{"n_layer": 8, "d_model": 384, "n_head": 3, "n_kv_head": 1, "head_dim": 64, "d_mlp": 768, "vocab_size": 2048, "activation": "swiglu", "norm": "rmsnorm", "norm_place": "pre", "norm_eps": 1e-06, "positions": "rope", "rope_base": 2870.0, "rope_fraction": 1.0, "qk_norm": false, "attn_scale": 0.125, "bias": "none", "tie_embeddings": false, "parallel_block": false, "init": "uniform", "init_std_qkv": 0.0235, "init_std_o": 0.00829, "init_std_up": 0.0235, "init_std_down": 0.00415, "init_out_by_depth": true, "optimizer": "adamw", "lr": 0.000952, "beta1": 0.9, "beta2": 0.95, "weight_decay": 0.28, "lr_head": 0.0057, "grad_clip": 1.0, "warmup_steps": 293, "schedule": "wsd", "decay_fraction": 0.745, "decay_shape": "linear", "final_lr_fraction": 0.1, "batch_tokens": 65536, "seq_len": 2048, "doc_mask": true, "train_tokens": 247400000, "steps": 3776, "dataset": "wikipedia_en"}
Each number is 200 + 20 x the weight over its row's rms, rounded and kept within 0 to 999. Layers, rows and columns count from 0. The size before them is the row's rms in percent of the matrix's.

# down: layer 4 MLP down (transposed), 768x384, rms 0.0341, rows 591-608, columns 0-127
# gate: layer 4 MLP gate, 768x384, rms 0.0372, rows 592-609, columns 0-127
# up: layer 4 MLP up, 768x384, rms 0.038, rows 592-609, columns 0-127
down591,083,218,157,162,225,200,181,181,204,222,205,220,185,168,215,235,217,207,209,225,189,200,183,204,179,192,252,199,225,189,196,187,219,219,201,238,214,225,190,242,225,195,212,248,197,179,195,224,195,189,211,190,216,175,215,192,138,185,224,156,159,191,191,208,175,181,191,194,184,187,169,161,244,204,179,208,197,175,235,233,179,214,173,162,177,175,187,211,218,223,204,233,231,225,195,171,201,214,235,191,228,202,201,177,217,216,213,165,185,182,207,203,208,186,221,199,193,158,198,161,191,179,179,175,247,171,202,173,223
gate592,111,210,203,208,157,181,177,187,179,191,210,209,196,194,191,215,214,220,193,166,197,226,190,195,208,198,236,206,203,165,193,173,195,211,223,215,209,166,217,194,210,225,191,227,211,227,170,184,186,234,205,186,188,204,204,178,201,211,178,232,198,233,151,203,211,186,171,188,218,205,232,217,222,157,199,186,222,201,196,184,231,201,181,167,213,217,184,210,193,212,223,222,210,207,243,203,234,227,167,186,163,170,217,229,191,239,195,242,209,194,199,184,185,204,207,232,162,180,239,188,175,206,191,206,214,161,219,196,211
up592,104,215,198,202,201,180,191,198,223,206,214,216,221,212,183,222,204,208,173,187,189,195,212,208,199,226,214,213,198,212,227,191,203,183,231,187,195,190,206,166,217,187,212,215,214,221,175,198,178,184,229,204,220,239,210,229,211,212,176,205,252,244,197,169,216,166,194,180,175,193,156,232,191,203,172,184,197,177,218,175,169,227,196,175,179,205,200,203,160,223,199,177,244,201,182,212,164,191,193,217,189,195,170,186,183,194,205,205,209,185,207,205,166,170,169,185,221,167,188,213,218,179,219,203,210,153,190,170,183
down592,104,222,199,154,208,231,226,201,199,224,228,222,177,209,204,171,198,185,237,199,177,187,232,189,172,216,203,202,206,189,202,210,193,226,164,184,258,257,182,219,211,201,201,216,202,186,213,185,179,199,189,194,182,220,178,199,209,208,207,208,173,229,205,158,219,206,201,202,226,199,179,203,140,201,203,207,231,213,187,205,178,205,176,199,202,218,168,252,217,181,229,197,170,219,176,210,210,200,211,176,204,181,204,196,170,190,205,192,200,197,182,235,185,212,214,219,198,173,221,201,217,233,223,167,172,234,191,227,190
gate593,092,197,225,231,209,170,198,177,218,209,196,198,226,200,222,195,206,196,198,200,164,171,207,224,197,193,206,216,214,191,190,190,183,196,211,226,187,217,163,170,214,207,211,209,184,192,173,209,237,180,199,230,182,212,214,213,183,187,243,214,207,230,181,168,222,208,219,194,181,202,213,200,201,194,193,215,224,215,181,167,187,225,233,212,184,209,205,172,213,206,212,236,192,203,187,218,193,158,195,200,186,219,205,209,226,231,209,185,216,217,225,184,167,168,175,221,177,215,172,179,170,158,206,203,226,187,201,240,229
up593,098,195,199,234,193,238,184,167,200,216,194,198,217,203,224,196,208,200,193,185,213,188,188,196,223,190,213,190,183,168,185,207,229,200,176,192,216,192,153,188,186,216,221,217,219,178,209,202,219,180,205,231,199,162,210,208,196,179,212,204,199,201,233,191,218,167,219,199,197,173,198,216,216,228,202,201,220,196,186,191,211,167,189,199,226,190,170,204,186,184,176,171,154,193,177,219,223,184,231,204,182,199,177,230,217,210,195,186,228,169,187,207,197,195,178,223,216,187,195,202,159,173,172,219,207,206,188,201,226
down593,097,225,212,235,205,183,206,172,185,208,196,201,238,207,165,190,200,191,207,155,190,186,191,202,175,211,201,269,217,215,196,193,180,180,193,180,209,216,179,208,196,225,193,204,205,180,182,186,194,200,172,193,213,199,190,165,178,183,231,207,224,194,219,216,198,204,201,178,179,223,216,176,235,163,207,220,200,205,207,209,196,212,169,208,204,202,225,202,193,217,211,221,197,202,196,261,194,207,194,228,200,250,193,187,196,225,197,196,224,225,190,192,176,204,177,202,174,200,177,206,192,179,199,232,206,209,218,203,200
gate594,102,202,204,216,190,156,159,184,185,200,186,188,231,208,173,202,178,209,192,172,148,176,198,192,183,232,177,201,197,223,164,224,230,197,209,199,168,182,202,196,194,203,186,253,162,192,203,192,203,183,203,197,230,186,212,192,223,223,198,249,206,189,204,195,204,200,224,230,206,179,196,218,217,183,182,183,184,202,215,168,180,199,177,187,200,191,180,198,184,170,185,175,192,157,181,213,170,208,212,231,214,175,184,224,193,195,193,226,207,206,233,223,197,198,185,193,188,199,209,211,196,169,189,205,229,176,176,196,205
up594,102,187,220,189,188,216,194,237,205,232,210,182,178,230,183,208,230,214,208,224,214,166,257,218,234,178,194,200,181,189,221,196,256,220,218,178,220,225,203,185,211,202,204,188,203,200,214,193,228,165,230,215,188,167,237,229,203,189,181,183,228,191,212,221,184,219,156,211,219,197,251,206,194,185,210,231,225,191,211,212,178,219,182,213,193,172,189,193,229,199,157,207,160,232,188,186,211,209,223,220,187,212,191,210,217,167,211,176,218,210,208,168,227,176,201,208,255,224,205,185,185,214,177,202,186,200,153,173,190
down594,100,206,180,216,195,198,153,172,203,208,174,167,229,215,220,220,173,200,196,215,201,200,194,201,165,212,227,191,206,175,190,198,227,179,201,210,157,194,207,183,180,182,231,155,191,180,199,184,211,209,202,214,230,173,160,162,216,226,221,201,204,204,214,228,201,234,188,186,222,179,168,214,209,196,200,213,194,193,187,210,178,138,192,171,238,197,232,225,212,180,222,233,239,208,186,207,196,224,197,195,208,200,208,216,188,226,172,212,196,202,255,203,191,198,222,220,204,211,223,226,157,188,202,197,200,160,216,243,177
gate595,108,210,177,173,178,213,181,202,208,221,201,222,206,196,186,178,232,239,181,213,200,197,200,185,188,215,185,186,193,216,212,194,177,205,222,208,226,184,230,186,201,175,196,209,164,246,207,199,185,193,210,200,199,184,200,198,186,203,184,220,185,205,172,173,223,191,195,232,185,196,190,243,171,193,183,197,208,182,194,202,183,194,199,211,201,167,186,233,198,231,155,222,203,191,241,207,184,233,204,181,212,180,220,191,163,201,197,211,169,193,193,209,202,225,175,163,161,197,194,201,230,217,223,185,211,204,205,210,184
up595,099,212,236,183,232,200,230,190,205,198,213,203,223,185,179,201,193,179,214,204,194,193,217,189,189,210,196,190,165,195,224,211,192,196,191,228,159,164,189,230,209,211,171,209,221,186,181,207,177,235,217,172,179,244,200,230,238,172,196,184,218,198,188,227,182,194,213,216,185,191,174,198,172,192,215,240,179,198,233,216,174,188,165,168,184,194,193,250,192,210,189,201,213,196,192,190,177,192,221,214,195,209,180,207,184,211,179,184,214,223,230,199,213,249,192,216,175,197,185,189,214,209,209,214,185,167,180,168,189
down595,103,186,197,188,148,201,198,214,213,221,175,209,192,194,196,186,277,212,154,206,187,177,195,198,222,207,188,161,201,199,191,150,226,194,216,215,184,192,199,199,205,218,210,232,195,243,208,204,216,177,161,206,196,206,180,178,166,201,181,205,180,203,208,187,210,185,190,214,208,218,248,207,217,186,197,181,201,177,201,197,201,215,211,180,220,175,204,227,198,184,198,241,128,201,211,212,203,237,200,190,202,191,196,192,194,219,212,209,165,193,213,201,216,150,187,235,211,215,173,202,220,180,204,210,195,167,194,210,196
gate596,097,230,206,219,170,195,195,186,235,161,216,223,216,205,197,207,205,218,221,205,236,246,199,193,190,224,172,160,198,193,188,199,245,187,227,180,177,201,205,215,181,200,217,200,198,205,189,192,180,221,218,201,189,177,225,212,174,180,177,189,208,184,155,162,149,195,190,186,201,202,182,223,183,220,183,195,214,207,208,211,202,171,189,197,199,199,194,241,155,198,193,175,177,205,193,193,181,211,202,229,232,177,212,242,223,199,199,190,219,188,177,204,205,222,225,182,222,218,210,214,178,172,208,192,214,196,232,215,206
up596,096,235,177,199,189,197,208,224,176,207,203,187,221,170,203,220,182,233,220,219,221,188,204,182,210,184,214,187,233,222,174,186,189,198,197,190,176,201,207,212,222,183,190,197,162,201,196,193,177,209,160,197,179,213,198,180,206,199,221,186,176,217,160,220,205,222,210,171,177,222,189,203,206,215,218,207,209,204,167,184,222,172,204,224,204,177,165,246,203,220,197,189,160,198,200,183,195,238,197,193,181,171,220,194,209,209,192,219,180,186,188,205,172,201,200,201,156,214,213,208,212,200,176,172,185,228,214,195,168
down596,099,186,209,199,184,245,189,200,206,215,221,224,185,199,182,207,265,185,211,195,204,186,206,227,167,196,205,172,222,195,206,187,205,212,187,189,165,190,199,174,191,236,181,192,206,171,210,194,205,194,217,242,201,218,182,179,221,203,156,171,222,197,199,191,206,193,162,209,223,245,184,192,164,192,178,191,189,177,195,231,237,205,189,204,189,195,193,208,168,200,211,208,230,220,198,179,191,191,212,231,210,196,232,210,220,183,210,222,223,205,231,190,157,214,196,193,204,219,210,219,174,164,203,178,212,192,221,210,199
gate597,097,185,205,209,174,199,177,206,199,202,185,212,227,217,224,219,212,217,194,202,216,208,171,241,164,177,212,183,215,209,212,211,165,204,151,216,185,204,183,192,204,188,185,203,208,170,209,224,221,192,197,214,201,217,177,208,191,212,228,180,195,205,144,182,188,177,216,174,174,202,174,189,192,170,152,156,185,243,189,182,210,199,213,172,220,184,174,197,222,196,203,191,182,222,190,202,169,198,198,169,212,185,202,179,213,212,214,215,214,209,195,197,184,210,179,196,187,222,174,159,224,223,204,206,211,171,219,233,189
up597,094,229,200,194,182,199,151,246,213,225,187,179,212,175,211,213,205,190,162,200,184,209,207,209,220,188,197,189,183,218,181,184,199,189,193,203,205,227,207,168,222,200,188,205,190,172,192,211,197,171,193,200,197,229,219,200,214,190,237,218,206,223,173,214,220,256,213,188,178,208,198,209,179,145,196,182,202,208,168,137,225,204,198,216,202,200,181,189,219,186,189,208,184,193,194,216,216,215,180,200,161,206,198,216,200,224,188,185,183,175,242,186,198,203,199,211,186,227,216,193,207,224,207,210,199,220,200,187,226
down597,093,182,210,175,209,164,218,191,211,196,182,192,167,211,190,201,224,177,214,174,202,213,195,195,191,187,213,261,199,192,228,225,256,198,180,190,205,220,190,202,223,215,241,192,198,252,201,218,207,226,215,179,182,162,249,192,201,156,199,201,237,194,239,179,199,191,198,212,224,212,208,204,212,202,188,183,195,184,217,225,215,199,194,175,178,205,219,198,221,175,207,203,211,184,231,224,212,201,234,201,194,198,214,190,167,188,190,199,211,183,184,201,228,179,193,219,173,205,190,208,228,189,183,220,186,204,204,202,205
gate598,110,191,216,211,200,189,214,200,222,193,204,240,211,197,202,149,199,231,216,208,228,205,229,202,188,180,183,167,187,207,194,208,183,161,181,225,193,167,196,220,199,201,175,188,172,175,197,194,227,212,221,208,164,211,178,227,227,223,156,214,236,192,198,192,233,191,204,214,150,217,202,197,215,195,163,186,205,206,192,187,198,191,187,216,185,210,207,187,195,214,188,182,210,180,211,170,200,201,213,202,199,190,193,234,214,226,184,199,256,222,178,193,225,227,186,203,192,214,186,166,161,188,188,229,196,201,189,188,196
up598,103,166,205,219,230,161,241,183,208,177,216,214,209,193,171,170,198,183,208,202,160,201,170,203,204,187,213,201,203,207,192,195,213,202,200,188,219,187,223,222,224,183,212,189,212,187,197,208,188,169,210,175,182,211,232,216,198,184,171,197,216,180,199,190,182,225,204,192,213,202,226,163,166,221,219,210,189,209,227,215,238,187,180,229,191,199,193,198,175,189,187,212,172,192,183,171,192,191,226,218,186,201,175,189,206,175,188,188,171,205,206,171,204,186,196,221,177,179,207,199,212,213,200,185,177,241,203,219,199
down598,105,237,187,185,233,226,169,210,212,163,176,204,178,217,180,227,177,233,221,173,171,175,204,192,164,188,194,206,172,194,198,222,195,170,218,192,204,218,197,226,199,201,193,230,180,216,207,148,195,208,195,218,227,253,184,205,205,215,193,160,185,208,182,231,197,191,204,173,146,197,182,204,209,228,164,202,228,196,205,205,180,166,170,198,187,191,159,203,203,212,237,184,191,216,216,216,204,176,221,190,202,210,196,210,213,204,224,196,217,196,191,167,201,185,217,165,193,168,189,209,187,216,189,180,199,174,177,158,214
gate599,100,194,213,214,209,208,185,206,200,196,206,211,203,194,210,214,176,219,231,194,229,230,218,235,203,204,196,205,207,166,199,159,226,208,194,194,223,197,221,197,221,193,243,203,177,192,218,195,216,256,165,160,196,209,210,193,210,156,190,227,163,207,192,186,179,226,207,197,164,222,191,197,164,182,223,208,192,215,166,198,215,206,234,152,238,169,165,195,217,167,187,210,228,200,191,199,195,206,194,221,198,200,182,215,178,224,180,234,195,188,200,182,184,203,214,211,144,220,193,193,196,207,192,190,185,161,195,194,252
up599,101,203,195,171,207,184,171,210,185,248,155,144,187,205,202,183,202,153,187,208,180,189,204,189,205,190,201,189,178,215,216,206,182,190,189,191,202,216,196,157,220,222,180,206,176,169,222,220,156,171,224,185,192,203,192,142,213,199,179,197,202,199,250,174,209,225,204,199,176,185,216,184,221,202,171,172,217,223,186,191,185,251,205,225,180,207,212,221,199,198,218,182,192,205,175,172,165,190,247,207,187,190,205,186,192,233,233,194,201,197,187,208,229,205,202,149,230,208,194,233,224,206,234,219,212,218,204,216,203
down599,104,179,164,191,205,195,189,206,199,193,186,223,206,216,225,207,185,166,197,223,197,183,186,214,204,215,200,163,177,198,184,164,231,245,194,177,221,207,209,226,178,191,211,177,237,223,217,228,195,190,185,200,191,230,186,200,210,198,166,226,180,205,185,222,212,188,162,195,171,218,221,224,228,200,215,207,193,194,222,171,187,209,222,171,213,193,177,237,197,206,208,171,234,222,198,196,199,160,197,153,164,214,200,194,188,211,196,179,230,198,206,195,173,217,189,192,183,212,220,199,185,167,190,208,210,187,205,209,204
gate600,097,226,215,186,236,176,174,240,200,210,177,221,198,211,167,162,205,215,237,231,215,216,200,176,192,185,185,183,186,175,173,194,198,191,230,189,198,184,196,200,201,188,189,175,172,221,195,175,198,219,182,215,208,259,165,198,243,191,176,213,199,203,194,209,191,196,209,239,197,214,205,197,204,189,170,188,189,156,200,220,187,215,193,207,200,164,197,206,220,191,210,205,208,243,233,201,195,201,175,187,198,209,212,185,196,184,179,192,214,190,206,180,215,185,171,193,238,222,153,217,191,181,183,211,177,201,204,187,216
up600,095,194,218,188,196,187,213,196,180,180,177,197,210,225,195,206,169,201,217,166,195,189,215,188,210,165,241,197,198,203,208,175,214,183,173,215,214,171,203,193,195,203,234,187,199,183,179,237,210,182,155,214,170,223,241,188,214,205,176,196,195,181,196,252,181,217,207,193,210,189,213,174,206,161,203,185,204,202,164,173,196,225,199,209,178,226,169,241,199,175,155,210,224,179,202,189,210,202,229,225,197,194,204,214,211,191,207,241,183,193,183,239,207,206,200,207,207,174,227,171,175,214,181,164,227,228,202,197,202
down600,093,225,187,197,191,209,191,222,214,210,222,206,229,199,189,201,188,236,168,232,214,222,217,193,195,185,213,205,213,166,191,218,226,209,226,199,181,188,220,222,205,188,193,186,183,213,210,189,210,211,228,219,206,202,191,182,197,228,222,170,214,190,200,189,165,200,226,177,162,180,180,182,163,214,222,202,217,182,195,212,213,191,190,192,227,194,216,185,241,226,197,192,189,214,231,227,188,192,181,214,204,159,198,185,205,213,153,213,197,197,228,204,259,192,197,187,201,215,204,192,209,216,205,202,169,199,214,187,223
gate601,106,211,200,198,229,183,197,217,174,211,164,175,203,197,227,172,192,233,222,191,210,223,189,191,217,210,245,185,193,191,225,206,191,205,204,182,191,191,185,197,218,213,215,220,238,198,208,203,163,220,177,205,190,160,174,196,206,183,205,197,222,218,214,216,209,185,187,186,221,166,200,244,182,183,198,219,201,211,192,221,234,192,162,195,175,229,198,202,179,204,187,204,199,217,221,200,186,175,229,228,164,175,193,245,171,205,198,197,193,183,202,177,181,193,199,222,172,200,200,198,195,157,200,225,219,164,170,203,191
up601,104,205,178,183,192,205,182,196,222,211,184,183,213,191,210,174,220,231,184,209,180,200,182,181,195,185,185,185,183,173,234,199,206,178,154,180,233,212,235,204,217,201,178,202,213,228,186,180,170,227,205,220,210,171,211,219,191,213,192,217,153,173,197,189,227,205,174,192,230,170,219,219,199,214,209,173,185,174,183,224,202,201,196,229,217,205,238,204,203,188,169,228,208,185,196,187,222,234,226,189,198,208,219,221,143,207,205,174,180,192,201,173,201,182,179,198,154,180,208,176,177,209,211,213,200,195,205,225,174
down601,104,208,188,222,188,184,230,179,210,193,151,203,226,197,197,197,200,179,204,160,224,204,200,189,238,211,168,188,177,204,187,216,180,210,231,162,166,201,189,192,226,214,229,232,209,179,209,199,215,202,197,207,186,200,173,206,201,195,186,204,226,222,206,187,146,183,225,179,176,186,188,222,199,201,154,227,203,219,187,186,214,201,153,157,206,218,189,180,185,231,221,182,189,208,225,181,218,224,202,195,219,205,191,210,229,227,225,189,174,203,185,197,216,220,200,203,219,204,218,192,203,225,240,208,203,211,224,187,203
gate602,103,218,206,195,193,184,228,205,220,216,236,205,203,178,219,152,175,233,213,207,205,222,204,223,208,207,248,174,188,172,201,178,170,172,174,196,171,188,197,203,189,164,234,236,230,203,171,221,191,204,207,201,189,205,207,208,200,189,190,206,176,176,198,193,180,202,195,182,185,227,212,218,211,169,198,211,198,186,195,204,188,188,184,175,192,202,216,232,223,198,173,150,161,179,182,171,219,216,202,237,233,188,193,181,217,178,184,185,163,205,192,201,197,211,225,206,195,217,187,203,197,179,223,181,201,203,194,193,210
up602,099,140,214,221,151,242,192,218,167,187,177,197,220,191,171,228,219,168,184,196,231,170,183,188,190,197,194,219,198,209,162,198,227,225,203,166,229,219,172,209,186,217,198,186,193,189,196,211,213,213,244,222,196,172,243,205,204,163,204,184,212,204,190,205,180,190,225,199,181,193,237,167,209,208,202,222,200,214,246,218,199,212,186,213,215,182,178,205,222,214,210,198,206,209,190,186,181,217,190,204,160,227,206,214,203,173,215,204,211,186,178,205,190,227,179,183,217,181,206,194,216,195,154,194,171,223,169,214,195
down602,102,205,166,173,198,178,190,205,213,248,220,188,184,211,205,218,159,231,213,193,196,211,204,186,193,174,180,190,186,207,180,200,207,226,182,183,209,157,226,198,239,224,198,228,226,201,206,156,197,189,173,191,172,237,176,208,189,207,196,216,161,199,220,182,212,176,150,198,214,208,193,222,190,213,212,187,236,177,174,210,177,193,189,188,195,193,240,200,171,219,187,199,175,179,178,238,215,197,202,164,230,187,172,192,209,177,189,215,182,171,218,186,244,211,203,186,207,193,197,195,196,180,193,193,209,198,213,215,209
gate603,092,209,197,220,206,183,164,221,220,204,190,200,217,217,227,166,223,194,187,228,223,173,214,210,184,178,177,182,199,212,196,174,196,203,178,209,203,190,188,195,182,186,209,214,176,170,175,189,213,194,207,224,211,180,202,209,199,208,176,206,190,205,212,160,233,196,208,182,191,183,175,205,203,218,206,188,189,206,206,176,223,186,166,187,243,178,191,183,206,231,195,183,172,181,180,188,155,205,183,134,207,199,186,208,198,206,195,233,204,175,201,226,182,198,218,194,151,206,174,190,205,216,195,178,201,218,223,215,208
up603,101,214,191,204,196,228,175,202,223,229,203,185,200,183,224,207,164,198,198,200,172,172,182,189,233,201,203,178,202,193,207,194,205,190,215,178,225,185,172,202,199,185,188,206,191,215,209,197,188,208,171,212,209,219,230,221,197,211,214,207,192,169,230,225,178,187,198,202,178,217,202,212,170,220,211,192,189,211,202,204,219,178,175,230,185,194,197,194,230,226,191,203,217,210,186,190,196,209,208,170,204,165,215,197,202,211,217,200,204,213,197,194,201,216,169,234,210,210,233,187,177,197,193,209,166,172,213,195,207
down603,097,198,195,190,171,190,199,194,170,184,225,216,197,228,211,176,174,204,218,166,192,189,214,187,217,195,182,188,178,205,201,179,188,200,200,183,230,195,207,191,192,197,187,215,183,226,183,229,205,175,179,194,203,205,193,204,242,197,202,189,178,184,183,190,191,161,179,185,215,254,226,218,209,224,187,186,176,200,205,162,203,191,199,179,194,167,207,192,207,201,196,221,177,178,184,217,168,212,154,192,225,194,205,200,194,220,188,222,174,225,186,212,209,206,196,185,195,235,170,234,204,214,182,199,198,241,214,210,175
gate604,105,229,186,210,194,168,184,230,181,186,218,171,217,195,189,169,175,231,207,227,210,198,189,210,217,202,209,179,170,200,211,190,186,143,195,223,199,212,195,214,208,167,176,188,212,198,190,185,227,211,189,219,197,206,216,193,194,174,154,252,189,221,203,186,218,196,179,188,165,226,228,184,214,184,212,212,195,176,180,219,221,181,196,216,196,218,197,199,174,187,193,214,140,192,179,180,213,218,214,216,190,198,176,230,218,209,204,178,231,225,194,187,168,187,246,216,191,201,248,205,172,216,202,212,202,176,207,189,200
up604,100,171,201,235,157,189,193,202,203,206,211,198,221,172,184,161,206,163,200,210,225,174,198,203,187,213,185,202,194,202,166,215,206,197,192,209,228,209,198,191,168,226,192,219,199,204,204,241,162,181,200,205,190,208,215,201,189,185,244,214,203,194,227,233,197,200,204,201,215,219,214,188,225,190,189,199,217,266,229,221,170,209,182,181,188,177,202,196,185,226,226,191,202,174,231,196,226,143,236,242,182,210,214,188,189,208,204,191,215,215,218,178,181,199,218,182,178,186,199,212,176,172,183,192,199,189,205,192,206
down604,101,189,222,174,206,176,228,190,213,208,170,191,200,207,180,208,202,217,189,243,205,219,185,192,206,178,214,171,228,179,184,201,199,216,217,203,206,225,185,218,186,171,195,222,205,207,189,185,204,248,200,210,201,166,211,183,194,196,194,207,226,192,198,209,201,229,225,203,215,188,155,193,172,204,218,204,222,162,207,222,207,202,211,226,221,227,190,166,197,203,213,209,169,184,183,217,205,187,220,193,232,177,200,166,192,245,157,200,194,207,204,237,214,206,174,209,216,201,211,178,217,205,190,200,215,214,197,224,207
gate605,110,190,189,193,234,142,196,225,214,208,192,208,218,209,209,201,213,182,175,203,224,240,194,174,199,202,218,153,191,204,196,188,181,182,200,199,204,169,201,184,211,189,244,221,202,197,171,151,220,223,208,232,202,202,214,193,199,199,196,168,190,237,187,184,201,184,200,195,221,192,215,181,205,176,213,206,175,205,197,209,194,214,174,216,236,181,155,207,190,202,200,194,191,181,213,208,189,197,208,161,214,222,210,195,187,218,227,197,234,236,209,196,204,160,206,244,216,217,205,168,205,195,168,192,195,198,210,185,230
up605,111,174,187,204,160,201,206,180,224,173,201,176,198,211,190,175,193,215,199,210,179,180,187,155,151,171,191,203,233,200,243,192,181,188,221,213,204,193,218,179,195,197,157,207,193,204,205,197,165,192,190,203,216,200,233,223,187,165,180,177,200,162,185,212,177,190,163,186,181,232,226,178,232,183,195,225,196,190,207,205,194,217,219,204,192,206,195,240,210,202,191,198,203,205,215,230,199,213,191,221,210,188,205,197,227,214,178,210,231,179,215,176,218,184,205,200,188,175,215,196,240,144,181,202,183,161,169,190,200
down605,107,203,186,201,182,161,180,190,211,211,193,172,190,204,198,205,188,192,223,178,189,224,220,187,192,171,201,209,192,200,193,214,189,194,187,212,180,193,232,218,197,227,230,187,224,175,171,165,191,207,186,204,223,208,219,186,207,216,202,219,207,195,168,219,207,194,204,190,225,180,244,219,202,171,214,194,180,204,223,198,206,188,211,201,167,177,199,194,234,208,206,167,206,175,152,209,212,180,231,202,219,215,216,199,218,213,221,196,191,206,234,224,223,217,204,196,167,221,222,197,208,239,164,200,205,189,210,201,172
gate606,109,222,172,199,226,196,223,184,205,197,207,213,210,183,211,216,185,192,214,206,230,214,217,164,205,181,205,185,205,205,202,185,214,178,222,136,244,202,219,246,217,185,225,237,184,171,220,183,229,199,207,182,179,192,210,182,203,193,202,209,206,253,216,182,181,199,218,207,208,180,225,169,179,171,183,190,203,175,168,203,198,200,210,217,218,174,196,202,214,187,178,195,185,196,210,200,156,253,190,195,178,196,204,232,212,214,176,205,209,149,198,217,212,180,198,212,190,235,182,182,216,217,202,229,225,198,224,203,200
up606,106,216,202,218,195,244,177,160,202,230,200,155,211,180,241,188,240,221,204,199,189,184,181,222,191,199,204,208,185,212,243,225,215,192,191,182,178,205,226,216,233,199,212,194,221,214,210,179,164,220,213,200,227,179,236,207,208,205,203,203,182,191,230,184,162,176,195,214,183,189,204,198,181,213,235,192,173,167,218,202,147,186,186,213,198,192,245,183,197,213,221,202,184,221,198,159,229,199,194,190,181,189,166,222,199,201,194,191,170,207,189,235,227,200,215,201,192,217,208,177,205,210,242,218,213,229,204,172,194
down606,110,208,231,195,200,197,160,194,198,159,181,211,182,260,205,225,165,195,214,190,198,213,149,233,233,218,187,187,203,174,195,191,205,220,186,164,223,240,218,172,230,234,196,192,219,219,240,196,196,249,184,197,185,204,192,224,189,182,216,167,175,183,188,237,197,186,215,188,219,186,191,234,212,213,178,202,227,242,218,225,188,203,198,234,232,232,181,228,195,198,201,202,255,219,175,211,186,196,192,212,203,172,217,213,208,219,238,184,188,209,206,203,201,194,190,167,193,172,204,198,191,207,186,186,215,192,213,219,206
gate607,106,205,217,204,174,152,215,184,183,187,199,178,233,191,193,192,215,215,220,229,161,170,194,201,208,184,168,185,173,172,187,173,216,219,204,183,229,198,198,151,217,195,225,152,204,202,181,194,226,208,198,171,187,236,180,190,198,195,203,209,209,177,179,264,203,197,171,178,200,170,185,198,203,173,191,222,206,219,196,208,196,183,177,180,193,193,171,202,196,197,179,177,219,222,231,174,206,202,178,204,202,206,238,192,217,220,218,206,220,176,198,186,204,204,213,194,221,182,206,220,173,179,157,193,219,195,190,184,200
up607,104,177,184,212,191,196,195,254,161,195,184,187,188,193,165,191,202,202,221,204,213,200,247,191,161,213,204,223,196,192,203,154,210,199,178,225,213,213,217,197,202,208,198,216,174,225,192,207,211,201,201,205,227,218,210,183,187,204,250,178,177,177,178,231,182,169,250,222,202,201,199,185,198,179,188,186,241,236,185,216,184,211,179,144,222,203,201,210,178,188,233,190,207,213,181,195,197,159,195,210,212,209,188,186,177,190,183,190,213,203,194,192,224,176,215,173,206,191,202,209,216,207,211,188,210,197,193,219,181
down607,101,177,226,239,163,200,207,188,214,212,226,246,185,199,212,205,181,214,200,196,219,227,159,223,223,203,198,201,220,205,232,204,193,167,195,188,182,216,225,188,210,210,196,197,176,209,179,202,205,238,168,223,197,194,236,220,201,205,217,167,197,195,210,194,194,207,167,160,216,200,243,214,200,184,178,211,175,205,216,223,180,175,219,207,182,179,220,203,188,210,201,223,246,170,180,239,174,219,209,198,186,221,183,232,216,201,181,227,193,208,221,209,207,202,145,201,186,191,177,215,185,228,219,213,173,139,178,197,199
gate608,103,191,183,235,254,202,193,207,225,223,191,235,205,163,201,176,208,197,216,226,198,185,185,169,169,209,217,204,188,192,221,183,215,176,210,191,183,165,161,207,197,200,161,181,189,204,223,205,192,160,208,190,203,235,156,177,187,206,190,210,205,176,215,223,199,207,181,208,196,183,200,182,229,192,203,221,162,196,225,204,170,186,186,185,234,175,215,194,177,217,201,208,179,176,187,176,162,217,195,178,188,179,180,179,210,207,213,223,246,209,194,175,205,207,209,231,199,193,202,186,225,174,208,195,144,187,182,238,207
up608,099,219,180,194,184,220,170,211,180,199,216,189,204,208,225,187,163,191,235,184,214,213,184,231,203,229,215,184,195,220,174,198,208,190,227,205,208,225,202,212,136,168,254,201,207,166,169,173,205,172,198,193,206,186,185,197,160,174,231,176,172,172,201,185,168,214,191,158,174,221,183,177,195,195,219,190,218,192,216,209,209,173,180,190,206,203,198,198,188,214,218,200,201,188,148,210,188,194,194,230,215,170,169,212,202,199,208,206,204,216,185,188,172,231,215,169,211,185,188,248,201,181,213,170,210,201,205,187,209
down608,102,221,231,191,202,195,225,204,195,171,211,230,192,215,170,216,171,189,217,183,156,184,210,241,213,198,193,228,182,188,219,129,192,239,190,185,223,189,203,193,210,242,203,192,213,171,173,218,219,213,186,183,210,226,225,218,210,184,219,162,206,197,231,153,232,213,170,217,160,171,224,212,197,192,205,179,205,189,169,201,226,183,205,205,191,216,200,227,200,208,198,185,196,211,179,184,170,186,193,199,204,194,178,189,188,186,185,220,194,198,179,181,185,203,201,181,186,196,158,203,181,185,203,193,214,223,203,203,177
gate609,092,187,205,200,224,238,237,205,216,174,208,177,236,187,183,205,212,203,223,174,178,196,224,207,200,251,188,214,193,215,195,188,177,194,185,150,194,212,158,228,181,214,175,206,194,231,200,220,191,195,173,173,211,199,198,184,177,175,210,184,179,209,190,207,189,191,184,219,188,181,218,202,186,231,199,182,222,227,249,215,198,199,187,213,200,216,181,230,168,184,197,216,207,232,190,208,210,180,176,202,180,221,166,208,196,162,195,195,202,250,186,180,195,169,193,230,209,199,208,194,217,210,228,222,218,205,153,212,209
up609,090,231,234,210,170,247,209,197,233,178,217,190,183,188,215,221,218,234,222,177,217,185,176,184,184,181,170,188,166,200,193,186,180,200,197,199,230,212,174,216,220,212,202,223,182,220,191,229,224,194,160,190,198,197,187,185,185,221,220,200,174,238,205,195,165,174,189,189,197,204,220,232,190,193,169,219,184,180,206,199,220,207,201,194,186,154,186,204,218,233,197,201,194,198,202,174,225,186,156,141,215,213,227,185,193,208,226,186,214,215,202,181,194,180,185,216,195,248,192,214,195,219,210,224,200,179,217,189,218